Part of a small language model's weights.
Architecture: RMSNorm before each block, rotary positions, tied embeddings.
Training: a variant of SOAP for these matrices, 900M tokens, 6865 steps.
Each number is 128 + 24 x the weight over its row's rms, rounded and kept within 0 to 255. Layers, rows and columns count from 0. The size above them is the row's rms in percent of the matrix's.

# layer 6 MLP up, 1024x384, rms 0.11, rows 185-219, columns 320-383
size [ 94  99  97  99  98  97 100  95  97  98  96 101 102  98  98 102  93 100 102  97  99  96 102  97  95  99 104  97 103 100 106 111  96  96  98]
[[133 142 137 159 131 130 190 151 119 140 150 112 104 145 157 124 109  87 155 131 151 125 157 156 118 155 118 125 135 114 164 110 122  77 121 107 116 148 164 129 127 105 143 193 132 122 124 111 125 113 113 148 145 131 158 145 160 111 116 178 129 133  98 163]
 [134 116 141 126 140 123 142 144 148 140 161 122 142 125  77 119 126 120 155 102 114 122 131  89 116 110 129 136  96 137  92 129 139 177 148  87 110 100 123 120 146 137 157 165 143 138 133  95 189 155 147  63 173  79 149 109 112 135 111 125 103 175 163 148]
 [105 125 130 114 111 132 116 133 159 114  99 150 177 138 148  97 129 115 111 161 148 131 157 162 116  62  92 140 128 102 124 138 127 109 119 106 148  93 143  92 136 142 104 128 124 115 102 132 135 145 114 121 169 137 104 129 121 117 137 136 161 133 116  96]
 [122 145 139 139 114 105 162 103 147 146 111 132 143 120 164 132 105 158 118 150 151 138 129  85 102 181  93 123 186  92 122 110 122  75 135 134 131  97 155 120 130  89 118 135 121 123 148 129 143  78 161  97 112 105 167 135 158 115 108 152 130 110 172 124]
 [136 119 118 140 132 147 160 161 110 131 133 114  85 141 167 146 122  98 144 121 106 150 103 123 130 131  94 101 153  95 123 181 107 129 153 123 125  99 120 104 139 108  79 134  94 111 154 127 133 163 132  95 121 101 138 181 132 142 159 131  94 150 144 105]
 [159 134 151 133 139 143 169 137 107  93 114 125  74  97 135 127 134 140 133 118 105 122 112 121 113 104 113  81 134 161 191 113 124 170 108 108 132  96 127 133 137 125  96  98 131 168 127 173 117  86 153 150 139  78 155 156 126 140 135 109 136 121 148 133]
 [147  64 111 130 156 127 166 136 172 118 106 140 157 196  85 123 131 131 127 115 138 159 110 153 167 111 153 110 125 134 135 170  96 137 131 117 138 130 150  87 116  83  97 102  88 110 128 136 105 154 159 139 166 133 196 135 148 131  75 148 128 136 151 146]
 [128 106 139 187 138 140 165 152 121 100 131 130 133 124 125 114 149 106 132 133 113 130 150 103 185 118 128 134  91 148 133 101 139 101 174 140 156 160 120 128 122 111 155 101 130 155 116 127 138 117 127 109 131 121 149  87 148 135 118 131 125 155 130 164]
 [114 109 124  96 121 158 135 147 114 143 129 111 101 108 156 135 148 135  75 139 166 143 143  88 112 163 114 130  99 143 126 156 152 142 158  95 153 146 140 112 123 123 168 145 152 135 106 138 102  86 146 165 162 152  88 140 111  89  97 110 145 158 156 165]
 [116 133 167 134 113 119 155 143  97 132 150 180 112 136 141 156 124 108 129 102 135 139 104 153 172 176 105 159 145 117 113  86 128 108 106 122 131 140 135 122 142 130 146 126 151 131 134 148  78 137  85 145 133  94 143 127 155  88  74 142 152 143 161  92]
 [161 148 113 120 138 140 131 123 108 124 108 115 134 154 110 129 132 104 116  96 164 138 100 145 106 144 151 152 163  95 139 107  94 104 122 142 123 149 114 121 104 144  97  89 129 107 109 122 105 117 179  90 128 166 137 118 179 139 120 158  90 153 155 104]
 [110 161 175 130 133 131 110 208 151 139 110 122 115 178 118 122 110 111 133 147 147  87 142 135  85 121 120 160 133 101  91 124 128 119 144 107  99 106 142 152 130 123 128  97  78 106 103 105 158 142  85  95 160 128 177 151 128 158 131 119 143 112 106 110]
 [161  86 166 116 118 102 115 162 152 145 118 103 111 109 131 117 112 139 111 175 110 150 109 141 154 122 162  99 129 130 123 101 174 123 126 129 128 121  83 130 120 120 154 131 139 159 150 121 140 141 121 160 159 107 101 154 151 101 129 104 135 113  94  95]
 [112 138 110 123 144 110 113 115 135 154  96 167 139 138 138 139 159  87 135 115 134 138 140 110 139 120 182 173 187 128 130 117 128  91  98 135 156 150 155 163  93 156 110 104 135 156 127 137 109 128 179 113  95  92 138 125 135 136 151 170  65 159 171 146]
 [127 129 143 109 120 131 117 140 118 145 152 116 140 154 129 131 138 131 116 121 143 145 130 176 134 136 116 157 164 156 115 107 138 116 118 136 120 108 150 125 103 151 138 101 139 137 108 177 123 151 130  99 140 103 116  95 112 110  77 169  77 162 132 127]
 [102 133 116 129 150 152 144 115 118 155 113 149 140  90  91 128  67 137 156 100 119 180 133 141 100 118 127 115 135 127 158 176 182 169 118 189 117 146 134 128 126  85 130 112 176 109 116  94 140 145 142 161 111 106 158 130  63 141 131 142 135 119 117 133]
 [102 117 124 140 146 101 126 126 112 134 126 134 122 109 113  99 129 121 118 136 132 104 147 154 131 113 104 125 140 110 151 116 139 144 138 144  86 113  75  71  98 141 163 151 131 140 120 124 115 120 167 119 234 166 110 135 104 120 126 168 146  84 163 127]
 [129  70 109 141 137 170 117 177  85 136 148  91 114 112 134 114 115 155  89 150 117  74 153 163 144 137 155 147 109 135 145  98 137 122 153 102 105 111 132 152 131 111 122 144  93 128 127 117 130  74 135 138 150 140  95 157 148 164 108 153 123 171 109 106]
 [121 140 148 128 136 134 165 101 120 126 140  88  89  64 149 156 141 160 149  97 126 105 184 146 108 130 118 135 141 152 139 130 165 131 139 115 109 118 144 148 128  87 129 170 158 146 112 133 127 122 125 137 146  98 128 115 111 153 108 116 145 121 118 161]
 [ 99  92 135 150 130 132 140 102 123 133 133 126 167 142 167 147 162 100 105 114 111 148 115 105 117 116 125 146  87 125 111 156 162 138 123 123  84 139 136  84 136  93 154 126 155 128 118 132 138 128 108 138 109 151 144 109 111 119 120 122 111 148 160 132]
 [155 146 122 132 109 151 139 134 145 126 121 126 111  88 143 137 156  94 135 130 126 135 107 121 146 149 145 163 122 152 104 130 151 131 123 143 105 150  89  99 109  96 112 119 166 164 131 145 114 100 148 153 125 168 147 121 113 123 189 147 128 108 135  94]
 [104 137 114 121 129  87 131 107 183 112 161 180 161 158 150 140 103  96 103 172  97 131 137  90 117 165  83 131 103  97 140 141 106 122  61 157 116 124 149 134 111 141 164 124 158 140 121 140 115 127 119 130 173 127 132 139 126 132 109 160 119 154 101 155]
 [ 98 123 113 134 135 160 144 113 183  98 126 132 127 124 165  98 145 137 142 116 125 156 128 101 116 143 121 153 106 142 136 110 114 139  96 122 126 107 109 110 120 122 109 131 137 141 163 139  93 124 119 142 123 117 131 136 141 134 114 104 160 116 129 134]
 [164 113 140 123 121 113 128 101 149 123 134 136 114 160 101  94 114 125 183 135 101 111 122 195 108  91 122 116 132 159 167 103 139 140 163  87 158 117 132 126 110 118 128  44 131 172 122 154 132 143 150 139 128 116 149 104 110  89 128  95 147 107 167 130]
 [105 128 104 180 155 177 146 135 149 132 147  89 151 123 156  93 162 130 159 140 141 153 143 126  93 151  87 109 133 156  77 111 107 114 155 165  87 139  93 131 147 116 151 142 109 149 133 158 171 136 134 139 134 117 150 151 152 111  94 111 134 163 111 170]
 [123 139 138 149 133 156 148 124 152 140 136 138  84 119 136 125 161 127 144 109 121 123 166 133 143 121  92 125  94 116  96 123 163 145 112  96 133 109 162  78 107 106 154 143 148 148 121 120 182 132 153 118 116 171 124 109 108  92 157  68 134 176 152 114]
 [148 145  91 125 128 139 158  82 120 114  89 161 112 152 178  81 135  84 141  97 154 127 115 132 128 148 123  98 158  91 110 145 136  95 144 111 131 144 147 136 150 140 147 127 106 160 142 129 153 112 147 126  86 147 148 162 115 145 150 167 102 139 153 136]
 [109 126 107  94 129 162 126 100 146 151 129  80 105 128 115  97 154 137 144 154 161 133 124  92 147 130 154  86  70 151 135 143 142  93 101 185 106 115 129 151 144 129 148 155  99 117 156 122 167 169 124  87 114 111  93 108  74 153 144 157 115 114 125  98]
 [148 136 102 143 130  89 133 118 109 111 127  89 104 139 167 154 144 104  73 127 152 130 131 130  97 115 131 117 108 107 132 124 129  99 119 142  96 115 132 137 119 127 189 116 203 122 105 150 109 183 147 138 163 135 157 141  89 123 155 148 124 130 115 106]
 [151 155 107 136 124 116 154 131 135 128 128 155 122 118  78 118 128 120 146  76 127  78  75 123  89  92  80  85  85 154 151 111  84 140 138 136 148 121 130 163 118 111 139  83 139 114 119  88 114 163 102 154 152 132  58  80 108 158 103 126 148 149 175  89]
 [127  87  97 150 113 130 153 144 150 144  88 172 173  98 116 115 148 142 140 111 148 148 134 132  95 124 127 145 147 107 106 126 115 166  99 165 143 105 119 160 132 130 130 104 122  99 100 152 116 139 124 126 130 114 158 155  96 105 138 151 152 108 106  96]
 [114 120 124  95 147 139 129 137 108  97 112 124 144 118 124 150 104 111 121 104 131 127 159 140  86 109 126 109 107 113 127 150 173 157 109 170 114 132 135 140 130 122 137 150 155 134 106 122 127 106 113 116  96 148 121 148 153 156 150 155 151 150 131 120]
 [107 121 141 108 101 137 130 151 124 126 155 152 155 144 138 123 120 140 147 108 127 104  93 113 120 114 126 121 119  86 127 128 108 130 100 169 188  98 144 125 123 122 121 120 134 144 180 159 108 149 117  81 124 119 103 129  86 162 126 127 153 121 140 173]
 [104  80 133 116 134 119 154 145 125 112 126 136 152  78 146 128 117 133 103 101  94  97 133 102 140 137 114 129 113 139 119 123  91 141 168 114 127 108 167 141 120 162 144 147 175 114 129 160 150  94 145 108 122 102 143 151 151 145  81 129 124 127 116 110]
 [120 162 138 154  89 136 141 141 151 124 146 126 134 107 116  71 150 117 126 141 146 147 132 116 112 154 106 100 123 160  93 148 167 108 140 116 143 148 115 157 158 122 100 149 151 107 116 126 122 166 164 145 112 129  67 105 169 130 123 127 125 106  78 101]]
# layer 6 MLP down (transposed), 1024x384, rms 0.103, rows 185-219, columns 320-383
size [ 99 100 100 100  99  99  98  95 105  98  97 101 103  98  99 101  94  99 102  99 105  97 105 101  98  99 107  96  98  99 107 109  99  95  95]
[[161 103 153 172 129 145 126 153 116 106 165 128 128 131 133 118 111 150 106 113 142 125 208 127 131 138 104 169 116 122 134 124  89 123 133 140 105 108 148 202 117 138 195 114 154 124 163 106 142 115 111 141 140 147 146 172 118 142 137 139 153 169 143 136]
 [143 121 128 125 137  84 159 107 100  86 150  90 101 117 100 134 125 128 123 138 134 133 141 144 130 153  90 169 114 142 116 148 101 128 160 108 125 134 150 109 105 122 131 157 128 116 162 141  73 101 150 105 124 141  99 134 120 130 150 131 108 106 103 130]
 [ 89 159 167 111  91 131 130 143 158 156 164  97 130 102 157 148 155 149 140 161 120 119 163 106 129 125 129 122 134 114 131 134 142 125 114  89 150  89 147 130 187 157 114 100 154 101 188 138  86 154 167 122 104 132 179 125 106 151 144  86 101 142 110 109]
 [121  98 118 166 103  79 143 136 123 142 106 135 134 143  90  91 105 150 104 125  92 119 148 133 120 143 141 122 137 199 101 161 136  91 144  98 133 110  99 159 192 144 103 105 142 141 146 146 103  96 144 194 129 118 158 158 137 143 132  88  53 117 109 100]
 [138  93  96  81  96 115 125 136 117 130 112  72 125 142 132  58 119 140 112 135 136 175 131 107 175 131 110 143 142 140 148 121  99 125 125 129 149 124 117  95  85 131 136 156 109 113 148 135 164 152 124 145 111  96 117 124  98 148 157 110 133 175 111  90]
 [123 145 137 116 138 120 148  75 132 152 102 134 126 163 154 120 136 113 135 155 124 154 113 126 103 145 109  89 102 137 133  90 122 126 163 134 130 158 118 118  94  83 149 142 118 151 153 129 108 133 157 153  79  83 108 111 131 119 151 115 112  83 145 140]
 [188  64 156  96 185  94 151 147 136 119 103 109 123 127 106 142 127 130 116 147 144 149 143 111 120  77 153 136 107 145 147 166 127 109 143 112  84 131 176 114 148  85 114 116 116 132 108 143 126 145  97 141 132 160 126  88 131 106 123  80 136 131 166 129]
 [ 86 106 124 126 100 151 126 123 133 144  95 135 158 115 146 107 112  94 112 142 138  90 135 128 154 113 140 118 131 107 130 121 140 115 164 144 133 135  89 104  94 119 138 126 170 138 123 159  86 116 157 117 124 118 131 116 156  98  94 173 130 104 141 120]
 [143 114 131 169 133 154 115 139 122 112 108 126  92 127 133 135 157 103 116 139  76 139 120 128  96 139 155 143 121 119 147 121 190 149  85 171 117 178 100 141 251 161 103 115 140 148 138 129 137 136 106 108 139 108 111  87 136 162 117 140 136  99 129 114]
 [133 153 130 168 110 106 140 134  70 120  95 142 142 131 128 138 100  99 127 140  59 108 134 179 100 150 105 118 144 107 113 137  78 138  96 126 134 104 155 106  87 167 168 100 116 149 104 145 116 145 161 111 134 130 118 121 182 148  60 130 158 119 113 117]
 [111 100 113 118 109 124 153 127 134 126 117  94 122 120 107  72 107 127 144 129 130 122 139 139 150 156 112 129 162  65  92 134 127 125 155 105 147 159 117 134  61 115 134 139 185 115 140 166 172 132 165  71 145 125 126 107 162 135 118 156 134 116  91  75]
 [162 171 134 128 158 123 158 185 142 169 165 153 133 133 117 124 109 143  79 120 110 135 122 127 112 124 117 111 152 143  98 144  82 114 115 114 169 142 125 108  52 130 149 130 148 110 157  90 160 166  93 140 125 155 105 144 177 123 125 124 162 106 118  77]
 [136 117  80  89 131  96 125 135 169 162 150 108 117  94 167 143 117 105 100 100 146  93 140 122 122 142 112 106 160 105 124 109 143  85 122 141 168 157 122 114 140 102 173 104 133 138 107 143 116  95 126 135 156 150 108 120 132 153 133 161 199  74  92  86]
 [114 117 134 123 104 134 160 152 122 144 102 120 168 127 154 138 130  93 117  98 111 147  98  98 109 121 155  79 138 119 146 122 100 136 122 110 145 134 137 116  90 133 140 125 135 164 180 168 146 139 136 173 115 117 123 119 125 113 146 123 137 119 140 142]
 [ 86  96 135 184 160 133 172 132 130 148 110 143 116 104 116 108 140 154 131 140  84 135 113  87 131  46 142 150  95 171 164 141 129 129 147 165 111 108 149 167 173 180 130 136 134 147 108 128  78 154 139 102 100 122  87 154 171 133 110 133 123 124 133 181]
 [132 102 124 142 127 136 113 129 135 161 119 156 150  85 104 150 162 138 147 139 141 181 130 151 131 122 156  52 131 107 159 154 160 105 119 112 115 138 131 155 139 152 112 138  95 115 152 109 133 151 135 136  91 148 148  92 122  95 120 125 103 100 131 123]
 [117 127 133 139 152  96  93 107 116 143 127 143  89  81 117  91 152 123 135 122 168 140 120 114 137 118 122 144 174 113 167 109 117  99 142 125 104 129 122 107  53 140 146 153 129 144 165 160 139  98 137 178 130 134 128 132 156 122  82 131 154 142 152 155]
 [150 115 135 131 128 146 101 148 104  79 131 125 138 140 134 120 147 117  95 124 116 120 107 120 124 162 146 144 165 128 161 130 114 134 141  79 134 118 115 121 134 103 149 159 110 168 123 102 113 135 130 113 130 129 106  74 106 125  86 147 122 156 148 106]
 [129 141 158 168 129 154  78 100 109 109  97 112 123 105 156 118 112 108  96 162 151 184 146 143 135  77 105 144 114 129 129 170 102 183 112 129 119 112 116 147 195 153 130 162 121 151 133 122 168 180 118 118 170 121 133 157 135 158 114 124 128 124 128 112]
 [113 131 132 151 121 118 103 120 128 132 102 125 137 131 146 132 135 139 157 155 102  87 124 158  76 131 117 126  99  88 117 131 116 100 110 130 110 136 137  83 136 107 105 131 164 166 133 133 122 131  93 137 133 121 152 123 110 128 132 125 104  78 115 116]
 [117 146 109 143  99 112  88  80 115 135 110 169 108 112 153 132 105 162 119 156 100 116 130 139 105 128 120 145 140 112 147 130 140 117 117 123 121 124 112  91 226  77 140 105 118 116 165 119 118 143  91 105 123 121 147  92 187 180 125 169 123 127 136 115]
 [145 148 136 127 137 118 180 134 162 105 134 123 152 132 142 136 117 162 111 149 150  82 115 109 199 135 119 116 133 116 160 125 151 132 189 141 107 130 118 157 108  67 124 134 165 118 149 124 132 132 149 131  69 147 107 101 137 114 159 130 104 161 117 156]
 [116 143  74 133 129 153 136 120 118 101 150 131 139 135 123 146 145 103 145 104 126 141 125 118  71 155 145 157 100 122 115 155 143 166 121 119 159 154 100 141 156 138 107 141 112 132 168 112  87 164 164 152 127 146 137 178 100 144 121  86 129 135 129 157]
 [162 112 131 130 178 147 156 135 177 133 148 136 138 123 119 126 119 107 141 142 110 101 104 187  92 109 125  98 148 132 143 121 104  87 137 154 150 124 131 140 129 127 112 112 135 170  63 166 108 124 136 122 145 161 111 124  96 115 136  73 147 137 160 103]
 [149 152 111 200 148 133 122 128 148 108 147 130  94 138  95 132 144 130  93 100 153 120 151 118 154 117 134 134 121  97  79  95 103 101 143 146 103 143  81 102 174 141 134  96  98 137 128  97 139 122 182 156 145 124 142 208 127  98 122  82 118 155 146 150]
 [148 118 175 129 127 162 104 146 150 106 174 125 113 123 128 134 137 140  96 130 117 132 122 116 153 106 166 157 120 106 145 159 152 172 104 149  54 111 122 129 105 106 139 142 158 111 151 143 120 135 129  99 139 164 136 111  91 134 126 119 137 160 172 125]
 [201 136 106 125 127 110 124 130 107 101 125 103 155 117 126 107 173 137 141 130 154  83 138 163 102 176 160 125 101  81 117 118 118 136 118 110 120 118 138 120  86 116 128 109  97 162 157  73 129 149 126 127 181 161 109 144 123 163 130 155 168  88 140 130]
 [131 122 133 141 150 122 134 133 119 110 131 160 103 136 120  80 110 154 160 141 119 146 134 121  97 129 115 101 158 160 148 129  93  92 162  71 102 119 118  98 166  86 148 160 148 131 139 112 125 139 127  91 158  84 118 144 150 147 126 143 149  97 122 159]
 [146 127  81 172 123 115 105 119 118 135 111  93  95 154 128 140 120 108 176 123 105 126 158 169  91 163 113 150 138 120 120 124 132 161 126 125 102  84 101 152 192 152 107 116 112 153 187 139 154 116 136 146 125 155 107 153  81 131 143 138 142 121 111 121]
 [139 110 146  88 106 113 138 136  90 129 166 172 103 129 153 174 118 134 108 132 170 149 121 133  96 137 139 112  86 127 103 135 136 152 171 121 100 144 119 132  69 146 138  89 115 101 149  94 133 142 116 130 163 140 141 116 108 108 148 154 133 141 145 144]
 [111 104 153 112 141 158 124 161 139 138 113 160 143  93 132 109 123 134 154 129 140 135 124 145 119 122 121 149 138 150 149 130 129 159 154 101 144 109 153 137 154 147 115 102 158 113 172 143 123 149 124  85 158  91 126  90 138  61 122 156 124 154 138 111]
 [122 154 121 133 103 139 161 161 168 128 137  83 112 147 151 138  95 167 175 152 122 133 121 137 132 150 162  35 149 116 164 175 129 139 138 133 155  95 116 124 100 141 116 138 143 151 126 121 139  96 135  67 135 146 172 164 140 150 144 119 111 141 115 135]
 [136 138 150 162 105 118 119 160 130 149 121 162 105 136 118 127 143  97 133 123 137 114 116 103 116 104 153 116 129 132 159 131 122 120 132 164 150 123 131 170 151 135 107 165  91 151 158 131 146 108 104  67 112  66 109 152 133 130 169 123 156 105 148 103]
 [111 150 120  85 135 129 104 148 144 117 138 106  88 119 141 133 109 135 159 142  89  99 135 120 109 113 147 120 142 141 113 135 137 117 115 149 112 139 104 143  91 127 124 166 151 127 129 149 156 129 100 125 170 105 120 102 147 112 114 116 125 142 114 125]
 [144 143 128 158  87 141 156 113 125 106 119 154 171 116  85 110 158 145 123 145 150 129 106 109 110 134 108 112 127 101 128  92 130 105 155  94 134 120 127 132 134  79  69 131 148  89  97 159  94 123 162 131 154 104  76 168 109 150 162 143 120 137 108 187]]
# layer 6 MLP gate, 1024x384, rms 0.107, rows 186-220, columns 320-383
size [101 102  98 100 102  93  98  98  99  96 103  98 103  99 104  94  95  90 106 103  97 103  97  97  99  99  97  99  98 105 100 102  94  99 106]
[[ 97 107 125 142 134 147  56 117 137 105 140 107  95 140 137 140 162 163 166 115 114 135  83 111 141 136 143 134 117 111  76 113 138 150 133 144 136  99  98 119 126 129 114 115 128 174 136 127 157 127 108 139 167 145 164 132 121 162 135 144 126 180 114 122]
 [157 104 114 129  99 165  88  90 162 125 114 116 121 172 175 101 164 126 152 109 130 129 114 105  89 105 126 173 131 115 177 126 131 154 120 126 126  99  83  93 124 116  89 151 119 188 132 164 125 116 125 126 137 126 144 103 101 150 119 100 168  81 110 148]
 [156  94 157 192 116 108 138 166 132 158 158 110 149 103 133 108 122 142  81 137 137 126  73 113 120  98 120 150 154  90 159 103 136 105 108 153 146 156 143 144 150 101  87 149 138 133 163 169 163 160 148 114 121  99 150 117 162  83 124 126 150 165 147  90]
 [ 80 143 136  97 136 155 119  96 171 141 121 156 145 149 121 145 114 102 146 150  71 107 132 130 125 187 172 105 112 157 142 110 164 129 109 116 110 151 136 153 136 154 133  96  84 152 103 156  83 140 102 124 131 134 162 128 136  90  74 144 144 141 118 117]
 [112 138 150 130 128 128 105 109 161 132 123 173 125 118 140  93 140 136 109 101  69  69 129 153 132  88 136 140 139  80 140  86 140 130  97 102 114  73 147  97 124 144 145 169 118  84 137 153 111 172 104  71  89 116  96 165 122 145 121 171 122 136 167 124]
 [124 144  93 118 146 197 138 109 131 143 111 109 174 114 125 110 129 105 121 150 113 170 108 178 147 144 123 112 144  82 140 114 152 142 122 128 164 151  99  72 130 107 151 133 129  99 131 137 108 121 139 139 133 111 150 117 137 145 113 104 123 112 131  91]
 [129 136 138 122 136 139  76 103 143 112 129  87 106 153 104 150 146 146 130  73 135 112 128 139  97 110 137 163  54 164 144 160 183  97 100 106 130 153 144  81 130 150  87 122 152 155 123 110  91 132 106 183  90  91 148 170  90 148 138 105 105 113  86 102]
 [137 107 151 138 104 145 161 129  70 110 141  99 125 101 150 131 124 126 109 149 132 112  90 121 139 157 127  88 122 131 154 115 108 110 125 135 123 152 124  82 124 107 138 140 116 151 153 146 118 105 136 135 110 144 132 104 118 179 145  96 127 107 117 131]
 [119  80 135 151 140 152 153 138 164  88 133  98 143 131 142 138 176 116 121 125  98 114 109 177 152  88 153 131 159 117 149  84 168 145 128 115 160 121 162 155 145 120 104 114 123 137 118 148 138 130 137  99 147 100 123 134 120 133 124 125 136 157 123 144]
 [147 126 132 131 147 167 109 128  74  94 144 145  97  71 132 149 146 126  69 113 110 149 158 141 107  85 115 129 173 139 149  72 167  98 114 130 113 109 118 127 130 122  84 134 134 151 141  89 138 105 125 198 154 128 140 157 108 126 156 106 125 150 109 119]
 [137 122  93 125 108 120 141 102 101 111 122 107  96 139 119 120 116 114 127 116 111 101  92  86 148 149 132 121 112 109  96 152 132 140 106 145 148 109 108 155 131 103 167 115 111 153 180 151 124 117 115 135 142 129 121 134  97 138 143 127 137 114 111  98]
 [118 104 140 109 122 162 136 164 133 100 144  82 119 128 113 123  98 148  82  98 165 139 120 140 129 117 184 123 109 164 128 129 147 117 144 138 106  86 157 125 136 116  83 141  95 110 130 111 120 149 152 130 121 104  99 142 107 106 142 106 146 117 117 111]
 [109 103  92 112 146 138 117 109 116  96 159 128 100 114 132  99 155 145  93 137 106 131 112  78 153 144 113 125 132 102 129 144 186 190 140 136 174 112 114 166 106  84 168 112 104 132 107 124 133  80 125 118 132 138  88  94 149 100 114 114 171 138 123 136]
 [164  91 133 182 104 157 100  91 134 119 123 107 139 197  84  96 132 119 126 161 134  95 124 130 113 185 117 133 133 142 125 122 154 146 164  93 108 124 141 137 132 136 127 125 124 140 137 175 114 130 147 162 160 110 109 101 130 119 148 148  95 119 133 153]
 [ 83 194 161 103 132  97 150 144 114 158 131 126 113 121 137  99  95 108 112 123 112 108 146 143 162 126 120 155 124 145 113 141 166 129  94 157 137 135 135 138 123 118 123 107 148 137 124 128 134 162 156 100 116  82  89 128 126 150 119 222 131 171 127  91]
 [150 193 132 139 110 116 103 117 162 126 149 128 140 129 130 134 160 104 113 142 141 117 130 107 118 124 149 156  83 123 118 132 145 130 103 138 125 163 110 116 146 120 115  64 141 145 135 140 145 112  98 115  97 113 149 117 118 120 143 128  86 141 117 119]
 [138 111 160 147  82 160 125 113 101 111 151 127 158 152 155 151 170 114 122 129 106 118  99 142 148 146 101 111 119 145 106 109 113 118 176 123 148 128 132 140 141 159 159 112 155 124 113 152 126 105 137  96  79 132 140 107 110  98 115 147 122 112 152  97]
 [141 139  83 120 128 146 164 102 137 120 133 136 115 104 136 159 126 116 110 133 135 107  75 139 115 161 153 143 147 119 165 152 138 143 128 143 160 139 103  94 134 102 130 140 162 150 111  73 141  90 136 135 160 103 155 102 125 144 146 133 142 112 134  99]
 [151  92 136 146  99 149 153 132 117 117 138 141 103  94  86  94 142 118  92 166 117 155 137 154 141 121 115 145 129 145  81 110 115 142 152 139 130 104 143 120 134 134 161 158 156 164 123 140 147 103 120 148 101 168 136 147 147  94  78 133 108 177 145 120]
 [118 165 122 140  98 112 124 119  93  98 165 113 111 124 126 120 154 145 133 125 150  83 161 137 121 121 174 127 185 132 114 139 127 116 107 101 107 102 108 104 137  98 158 110 101 151 143 147 136 165 141 129 115 131 124 108 145 155 110 155  89 124 161  91]
 [149 123 111 183 133 133 139 109 112 138 108  69 123 107 152 166 141 141 122 168 167 146 145 146 153 122 153 129 121 164 129 137 109 104  66 130 121  98  91 107 128 147 130 126 115  97  98 140 120 142 104 148 124 165 134 151 129 174  99  95 130 135 130 126]
 [146 134  97 109  80 119 127 161 122 122 137  97 152 149 154 111 139 103 126 127 129 147 143 140 119 152 106 137 104 133 137 116 153 148 165 170 161 160 138 164 138  95 118 111 116  59 116 144 156 130 134 145 124 156 141 142 147 155  79 133 132 115  67 151]
 [107 156 141 100 112 136 116 103  67  82 103 146  76 115 174 117 139 103 131 112 154 149  99 109 134 111 138 124 176 198  86 122 112 120 136 154 143 130 163 132 129 147 140 106 125 146 148 102 127  96 160 148 128 122 129  90 124 116 146 135 104 132 121 137]
 [123 140 132 137 124 145 140 181 161 115 119 161 108 101  97 122 141 128 163 113 192 129 188 130 125  84 152 100 158 132 137  90  88 149 109 134 113 126 101 125 151 121 133 129 131 159 148  99 102 147 126 171 118 111 145 161 115 131 118 116 123 145  91 161]
 [126 103 133 114 120 160 102 131 173 113 126 102 134 126  81 153 111 126 133 135 120 119 123 112 106 157 122 140 155 131 148 151 146 108 122 156  93  91 110 162 132 134 118 181 115 145 110 109 112 116 124  87 133 142  91 126  76 166 130 160 132 166 138 100]
 [149 137 134 135 128 133  96 124 129 121 121 145 136 134  79 149 108 105 137 131 133 100  89 102 125  79 146 102  87  65 123 148 187 156 147 125 124 129 105 138 131 139 151 127  96 137 127 131 115 106 142 140 159 145 121 101 137 168  81 104 164 159 136 112]
 [ 81  74 102 135 111 119 161 114 123 129 118 124 126 156 127 176 146 133 114  97 135  96 116 109 111  99 113 172  92 109 120 172  86 137 131 140 132 106 119 156 141 132 106 132 103 144 145  92 138 136 124 120  97 115 151 131 113  70 127  86  86 160 158 113]
 [131 136  91  93 127 118 105 119 106 155 146  94 136 139 124 121 152 137 121 122 145 145 175  89 122 144  88  89 133 161 138 161 131 112 154 117 130 108 115 134 137 152 124 159 179 145 108 120 156 154 153 183 132 131 183 137 110 126 126 159  91 129 128 118]
 [130 123 156 121 133 116 158 114 140 107 150 143 126 131 120 168 118 115 118 149 100 131 118 126  99 142 184 143 138 111 108 136 144 181 136 147 135 140 142 121 143 153 101 122 134  94  99 123 131 121 111 148 152 112 142 153 111  77 141 166 136 130 125 144]
 [142 113 175 115 121 123 107 146 152 141 145 129  73 149  97 101 148  97 141 104  92 117 167 130 135 121 179 134 119 114  97 107 141 146 121 162 110 123 173 112 133  90 174 130 116 156 146 128 131 146 181 150 109 118 164 113  92 108 121 172 140 105 138 136]
 [138 131  76 144  93 119 120 161 112 116 107  99 134 133  96 110 123 106 146 170 135  94  84 142 108 139 123  75 101 144 169 133 166 107 121 117 143 141 137 140 134 111 142 145 127 122 151 154 167 128  77 122 150 126 122 140 148 149 115 190 161 157  93 126]
 [105 150  79 101 137 121 140 135 143 123 117 132 135 157 103 119  97  78 151 106 141 152  98 112  96  88 130 156 143 156  92 157 160 123 130 128 107 133 177 158  93 136  86 160 144 129 143 119 140 111 115 119 135 134 122  95 124 137 154 161 156 108 107 123]
 [160 169 137 126 107 119 125 131  81 131 121 132 101 110  79 160 101 115 147 114 130  80 129 129 137 122 118 103 128 122 129 114 141 153 130 116 126 151 116 124 134 118 109 120 130 135 163 137 156 175 130 144 100 128 150 155 134  51 122  99 110 126 138 122]
 [127 175 157 132 136 122 140 147 108  97 124 158 146 123 116 148 146  71 153 130 161 122  92 111 121 103 156 128 132 162 105  86 141 112 134  80 128 161 134 139 130 105  98 140 124 146 147 157 151 182 153 171  90 128  86 127 187 143 128 156 134 127 139 111]
 [120 140 176 170 166 150 124 123 125  93 122 144 168 139 118 132 113 124 147  88 147 142 159  95 150 176 133 118 101 140 107 130 138 133 116 136 108 157 156 125 124  99 152 122 114 124 166  99 113 158 163 114 116 130 118 133 113  92 120 169 175 151 134 132]]